Part of a small language model's weights: vocabulary 9090, a variant of Adam for these matrices.
Each number is 500 + 25 x the weight over its row's rms, rounded and kept within 0 to 999. Layers, rows and columns count from 0. Numbers have three digits each. The size before them is the row's rms in percent of the matrix's.

# gate: layer 5 MLP gate, 320x128, rms 0.0702, rows 131-161, columns 64-127
# up: layer 5 MLP up, 320x128, rms 0.0675, rows 131-161, columns 64-127
# down: layer 5 MLP down (transposed), 320x128, rms 0.066, rows 131-161, columns 64-127
gate131 097:512496442503515504590561499447492552476510520515519472489524519486486512524479485467474475494515531459463537510531473481522500483522509501474464464480500525509517508509509506475508468529505546
up131 094:488529514509496461437489479466499510511523479511502494507505490551465506490552456508497483519488512531524546515503499519508493530512559506528411490508513450458520523478510482505493518517505467
down131 093:498481483530503554505506429520542479499506494489511455509446489478547510507531513523517462535529493492493486512470515468518513461504494517518501529514547503483498510487470500519508481547496524
gate132 105:511547519477529519522493485486516450508527474491484516521511490485493510468470499503513519507488533472522474529486503509486550519473507493447526528499529532463480464473458458558485495526499492
up132 104:514533497521511515486464500498509535492504460509491474466495471505529459471478453526513531508482526503519490538486466464540484502493493461528478513481473473466498529461537518489494503506512489
down132 109:501466459492496529485541464504500512484494525523508521450515499473477507473490458511491525476510487457469458509475518492539500516560499483516485485486438477471515494509491483462461519539493458
gate133 094:528536496509486546523496485533515480519529498485539493529493489512493502506513492485448499534482467482556505493489500493522503475527512484484578513493540534505510505465527504510482471510509486
up133 097:501504519468562524503519486513509481449541494469481515487459443445498526517515507494540497489508538486478515551474494534523470456516539497491501497515482520523516494464494503519521508515485515
down133 101:499480484504493508505461516566504496457504506504514487502446505503498494504501477493457532562514484482520489491483532520554479500489478517507538508461529493533515480479527508553492502462510491
gate134 098:487486496505514516545556536508506531463515500465493492451502497483482489468518468527516423559496512506483499454486513517483504542515513497529514486465512488504464527474510468503507480496508506
up134 103:464496487504469555495473525517516502512486504518522509472515517462513521522487479497496492513470457479497510457529526475493531520449461510469490540512473470535520486535514489512523475465508508
down134 104:561471524511526493485503484486472491512495513488506501543509539501502469496505515424506508469492463501491485506498491461499500532475472521483482452505520495517539492490516496509486529470517474
gate135 104:510508474488514480456512536528517509513492546499474434464499475458487484550508500441523514461500501489507524525493497529525505506519535471491478515489516489475508516485496522478530501509488473
up135 101:511482482505479491520539453525467517485500475493452508457528514493501474492490461522505520523510489477444473521494537463525475447510494488497546489467497538523488511508524508491530486505514471
down135 100:487483508505486499507440514500535503453513522486454492507507503559555516554498486535541546475528494499539512540495504512500514542524507509472461498469549502496492511490517517514477493472487449
gate136 110:517496517478476499483514500486472471512535489539536519516506466528519462528501489507503498500516529506455488472509508506488500512518504489503471472485521530449471460511534488497508512471493443
up136 111:543501535527536549500464510536498502545502477527504497491531468499485448500489491500481522455498508530515518518510502508537540556485492478487507476564493553449507505527499471508496524521515477
down136 110:518433484482496437552470500526526519504498474462488558473463523454506490507483498509508492489537488499508485495506499511494544481459512525480486532502465529466519509484480523486445505504532496
gate137 088:505477483480533500497528478480489516475508519473466474486513497492518479505533481504473459467525522494471501537538483554513477463483517462510496521493521544513462480490494558455538486539528516
up137 095:508500544508576506500480461508483514469483494495475505515496497499502499484495511490510520483463492530487484461490532481555500497530487486485457500482436483489506542498504532454516492553485501
down137 093:491543466509479507477494515504503473473522442512470474499516514510518505466456465535512509518495490477509515466452522462494523466490482492514493517476469509488513494475510447526495518425457473
gate138 091:445487511504503465488525496443486517504510508478466486504546530517515493474504476486494506532500507505490534463495501520454491519503513512532488494506488523513476498540519525506507545428473505
up138 086:546497532472505473497516503515511501554517503518482520486486472461480510524465495515533538470481495502503512518514513511532455488520464465438535557492522508460554523526498497500476484504485461
down138 086:447523507552512499504490523496509481444498528498474464518538492514530496477521481501498487535509496549487532455443496469478554522496484482530478461524498499542473514497508514491518538456480509
gate139 098:499541506488473471479491449480486556506516473475517519461533482470460536495544522480553538483485522508512487514499453493464500485469500499499523471477456485487470515436492455460468471487499495
up139 108:543522504474526513492568479445478531518503461534495469510504495476491489467494527465561511465506520506506489538494476494476484472499498512500524485497514521471511471471500512472441519519486482
down139 102:502462502496528524478540460516507503508481521497492508492498498491514524506490514475556493483492477504551520568505476469492508474516471512449481533470512515541441547484501534516500510523520529
gate140 098:499471486522501535530510524487511502529478513508489543504478496479484492530551483479506439490496505528447507497473479509517457476559489512494520475524536490509499520480479498488516537540511480
up140 095:562501492516523543488521491473488515519495490515538488475475509446496501462483507442453518512474525480488539483503488495474547492481493569482503482500471492503505456518503515484507499498487487
down140 101:498494473518497502515537518491501514498514487482498534490526534478509483487564474488522503531505509556540534510535529436502476485520518477485504465505504510514470549498498481472461484523506482
gate141 108:500526532481495498525510544480506508554502510480474526502499493510517510500494498528474507487495538524499521524478485531506524502525498522521479517467530525433498520539497458542517512486493520
up141 107:521499531508494439540481472452450536493525483457530498495496512547471481493526500547525544454520492490511462506485512499514495498498484473520529463500489507502510499514505472465451511516470489
down141 109:518455528509481519500506499501491519503505466450509554522465481499501483482530498508481534457478472486519468505504470484501471476514511473509508463432477533512486531500515512483474496497542466
gate142 108:468521516475480488464498455512491483515549483504499516493563474449462516467516491486514487494515472478447487490500494478461545501525495508473528501517479495512475508477493495500521558504468489
up142 104:470516547477519509473485479518487485481533507448476495521520502481457488456502520579528498483458501490470459501458445564481477458508516531494513506537520481507461518500492523538550502492493491
down142 102:479516488578494472503547595560485516469489468513522481500478502474500501513514511515461496483477499519497499508511491483498491484452508532526471486487478486473541504515516480482518484513521534
gate143 097:492511508503500523514512533559446486555530506504497528536521520484526496518510489521463494482489512481506549509520571552491500515494493509503519526483487528510478498490451521560487439434499477
up143 095:448494522500534523482490490502554517501495515506504459527549496501513541506487487474509451530446511477513517501486506500473478520506518511507494488482519503468521518516484477472517485503474528
down143 091:487502537494459518503453547517491497501492489498485537482506500481508487548555498535504504478492476473463497467473499471526502514510454506517529477519514478519535457464489492527494494489517482
gate144 106:504505472487455536518499496532490531484546514471493559525527496527484489486490509463515489503504484506515466524509538482468499506522479474511526498455490499451454495460494506530497555493491454
up144 109:469522500496507553482510494464466463490463494514519483447474472517533504484544482466522516482489484550513524489466458511472510526504507498497442481533500546535544531509520471493502511528520492
down144 101:507531514490491534507481495512470505481531527505484504475537528544473517511506504478513498490469494518512515502500547485540537526519467508500527487488482512501504462482551491554437508507496490
gate145 104:504493488474463492502517458516506508501528467482480533473489503491458491490475520465524508481492542450496459493503486486480498465482528466525486501558497501505487459500492445499502494520496494
up145 100:470510495502472470485547470503524514494526458501503507450484497524484533542442546507465527506450520451480471534484466522480470487512519491496500516511475491489522531547487486482475499496447497
down145 096:502514473518484509492523470512502488559527474527493481457505531485496504493458517493461520503519489519517507465524527513492511523491541495472506474495497505499513516526493491530482492523471506
gate146 105:517476491491502524508548491516471485536546522473506523492508522475479533476528498473514536542488522460490530489520520510441527449514490504514477498473472504493479463487527493508479526502489490
up146 098:451505504539506467505483479488482494505521509521505512515502506530518548514503521537502472495509471531526526454525489469526488510485461490475530501504509513467509476487547509485464521484474486
down146 101:489499534530510498473449533476522512464457493552493470566516536508507527504493538486521503501498483468477512496503490482500487518503506451500484474505523496502500536506507502488486497486513499
gate147 106:469520454508461524513536501496471515554538483500530508507528457515490516485480502461474470523517489516460506467502546476493506477495492477473547522466528468515478492457506482500428568522478515
up147 106:521502495560511535520540478521478497535479530497490479500502519500472508514509490497527502465505484524494530494507471513547494491504504512479523517492484481499505498490494480501498518515492511
down147 107:482431548484519467554496485527516472466464536517486480488505525478495453524457484526481501497523506491513456473473493509539536505513533486493526532531501499519505462498531474463516480528472509
gate148 125:489528493486499498473501472510464519519530455491510502523528477488443476507490500482454478523499499472472485474526494489503534544471517497523502499521501500466505472520485518495525570501482464
up148 111:514490500512496479473547520481542521506523488521563472487513438500488500523527491491477488516512482474502485496534505508480523538489495513538495522470495503490544463511470494470506547511475473
down148 105:487492545519552480519513474471532491482495482505450481536484507494474504528506456514526458483534462532476458508476509514474528520515487462463553499475469513491493527442487504527505460508458494
gate149 093:534494526515469505502504487476471524514497486465497527502559527519490506512500509451468484478474530460521534504505482530548484499520478535523536515472511546502526512501514530515486447540479503
up149 094:504472478500508485535518483513523489520491487489528482504518491552487457504494503476498448495509494532503500486464537498492460507503508477571501483465528480438493480462497493511486505527466494
down149 095:464490532491503525484536440448530524545540463477511492547525482477491489447484537531499508499524474451477515508511495517495512455472507538499521531541488537491467522526449547496501461534529519
gate150 087:490504488494521470465497500485488464489523478475545521495456486514493458539513469529475561521489490522488476504493528498506503498481513504512504513465513506480450529532474511487487531451476457
up150 097:504474530489490516539508524505530478494508466517496482500444523476520474527481489512491494489488489490504488562493508493546542514512455459479470567495526533505522523540490546495515500495502489
down150 103:531470537527500506519496499465529505465467515531509446534492491491540506514471515460479463487517497523511495512499495546496493495500488509475473515517518519502529520523496501495539484539515565
gate151 107:484482456530480456485513476491569475539501491532495528509477498502507525498480523494492460474521478481506508502526489516488494505540525479528457462496491511473505507462471481489461533504507430
up151 109:524524487524504531492487502505479528489518465547487496533525492509513509528477501479539493484510497495535505479511510454547506520506534569527534469499524513500536526505525519534517465527503529
down151 106:505521439507463506520491496497510541511479513512476502553536512492458524495535480475553515497471463485525467487517539452485529496501519545534498498497505485502572480431482485531457494495501495
gate152 097:545514463449498514458488523519474484483531512520499554506518493509471482508514506477483472461473500532490503526532580510509472485490507508495512460486430517492473478486457537565515510496502497
up152 094:450491479510488491494516497504523521520509479504469489445514453482525530528486452510463517538494488481503472507513462473521502531459481485495486506516512500466531519522509495534465499491543480
down152 098:537545519510522492513473472482472470489508467528504521506487523501525511465501505514455471520500499481490497525495514498532494516437507461477455445488456490474536525520510497512478524531497481
gate153 106:495514489494458474488500483484504460496539465484516524495508460460495487514507500500501461488519532474434520474527476495530468465487484499504542508470552530495460483485470505517508510528543473
up153 104:457475530500505476534496463478482558473523498488518488482487520511507483492511515486511513500485497558527466531459528481513492506472518532511478469511470472512512506477496504470460495542480524
down153 099:461561477509508507522537473478474509467499518515530533518459536479512510524479494468512519471442473544492499508480521498529488437467525524508447449517466539490502537497500518492490550509472501
gate154 087:459490475493498526471482453474462446459518487493498471492451510544462488477477521499511525524488514483477469505495552482456516493473524468516531462524529520481423486532503511512553487475489489
up154 090:494543490497501506537546461465515509496524507522525483483507519532512497513532514515529464433515498463506465525508502525473480504502513528493516516489458504501536481475464525528472567499475500
down154 097:457493438497487483529507495461523482456501477479503456487505533494465487485491498491479501526460491499482515509484542487474506514439530484495495436515515531527484511473522507517548527490461495
gate155 101:479495477447434504492519495484471536527521496506488505446480496472516481466520502505486483535491515466465503523507544507518486499467504519515505502493457555511494491550497583528485508491488510
up155 100:499501505482508485473468452513440476539507501527447508515500517480514509522489516511532512471521510502488496522510502562502511488451453478509499521495532546464457482498497531509523509498504476
down155 099:492528511470497519506509473475510456503514487538490475495484456511512518498543539500541519478476520510493555519491462578496472485473499509494552475517487502495455504486518509504522507497510529
gate156 119:515473508480477535518506493498495523528517494462508491472505490481500491491500539501514503504498521475471494549521527545495519514515508487512503500496505511512447540506486475507576470523497486
up156 105:503535542495482482520450521501487504514528506502533517461504502526473516494511520482506525495494486474544492479523522541522479483512432492479449532515478452514508499537515480532467515491516558
down156 113:474537559477524523477485488487476479511487532470504483476538487495473469458500504501489508493501505485492522470524555493480490517487475511465460505487548486540508513493543417521510514477524539
gate157 101:497518478522477505494489492506451494495480483504522482508453498511459506452518477507495471496431478506479523438446470518493495484471542502518505493487461509505472546534552470465550529480491478
up157 102:457543475523500478497488496513498407492464514480454503524495492539541542485522484518520507484458490473518449466480501503491501502500536514501499483526498485468463540505511466492502531480488503
down157 097:531477507494510504482504509510513552532500496518521516479519528474494502521510514508502481504512513465522509577504516511509476511539457497514515569485479512526513470482466468506483521511532501
gate158 095:539513529512458479483488497507509480489573466493479491540513541535495500532493510465473480530507501481522521553541510510460544515485477493562496499476477504481500454488498527535539523509528501
up158 093:481465475471494455503506535481507465492503526464487505502477527509522516503492487542502488521443489507528531513490485475478493477488502520553524515509470469513492521503524537525524523463485481
down158 094:497509517512488508496526508558496477494496491511492514511475478485513499481525523498512506502510473545433467472509479506547495523477536500438494519520507518514520531484536470512527510557513494
gate159 095:493509507498521493482508499469533480509515516496480452470519509477478510460477507504533454476460582474461481516530486515474476565492528517519494437501511500488484500507512491493478493513492506
up159 097:503527470505503456494475513481514479513555451496498504519508530486478524501514472511492478451488499517463516515520492520519486532500452472508488496486507488474504499479514489485481480539492486
down159 097:501477504506488467511508489506486548485490454468503532511497498486510479545473427470500478490518455497511498482492511520523510503506463461505477545479476547466484538511498489550488462497501484
gate160 109:485490482493488429507500508533483533520551493495461487518517469477512525527489484472497508514520530503485510531513505497486495528516484513519513506481536533466471515453475538531512521473482497
up160 104:530522494507494501515479489544466480468482485465507507513527519492476491477487511477499497552507495482483485471487479498478499503444495470530531472530459487491542490479561518476541521510496481
down160 099:512509466523505454472489522502483519501525471526501482529463468498523497531476530470452497507500501482518496553529514496483480513517477539519477526476547478497476519494444513535484519502480531
gate161 091:499493527445501491469512471489535483473506526502477484499486509513491483452488473513540473537526519497501465547529470515468476476476576500496525491531445566517489470491461497498499479508493513
up161 090:464513502495516441504520521481459531518506496512504528504496474479506486542541475481490517511533485513526537471487501483482490529511487494489477519496550476496513529478493515534488563460525493
down161 089:484532526451529482499459477481524495490541516521485544509495509509525480483492517507535544493491540521531493542521513518506497505494527477466501466460485572509503479513494506497487496544482503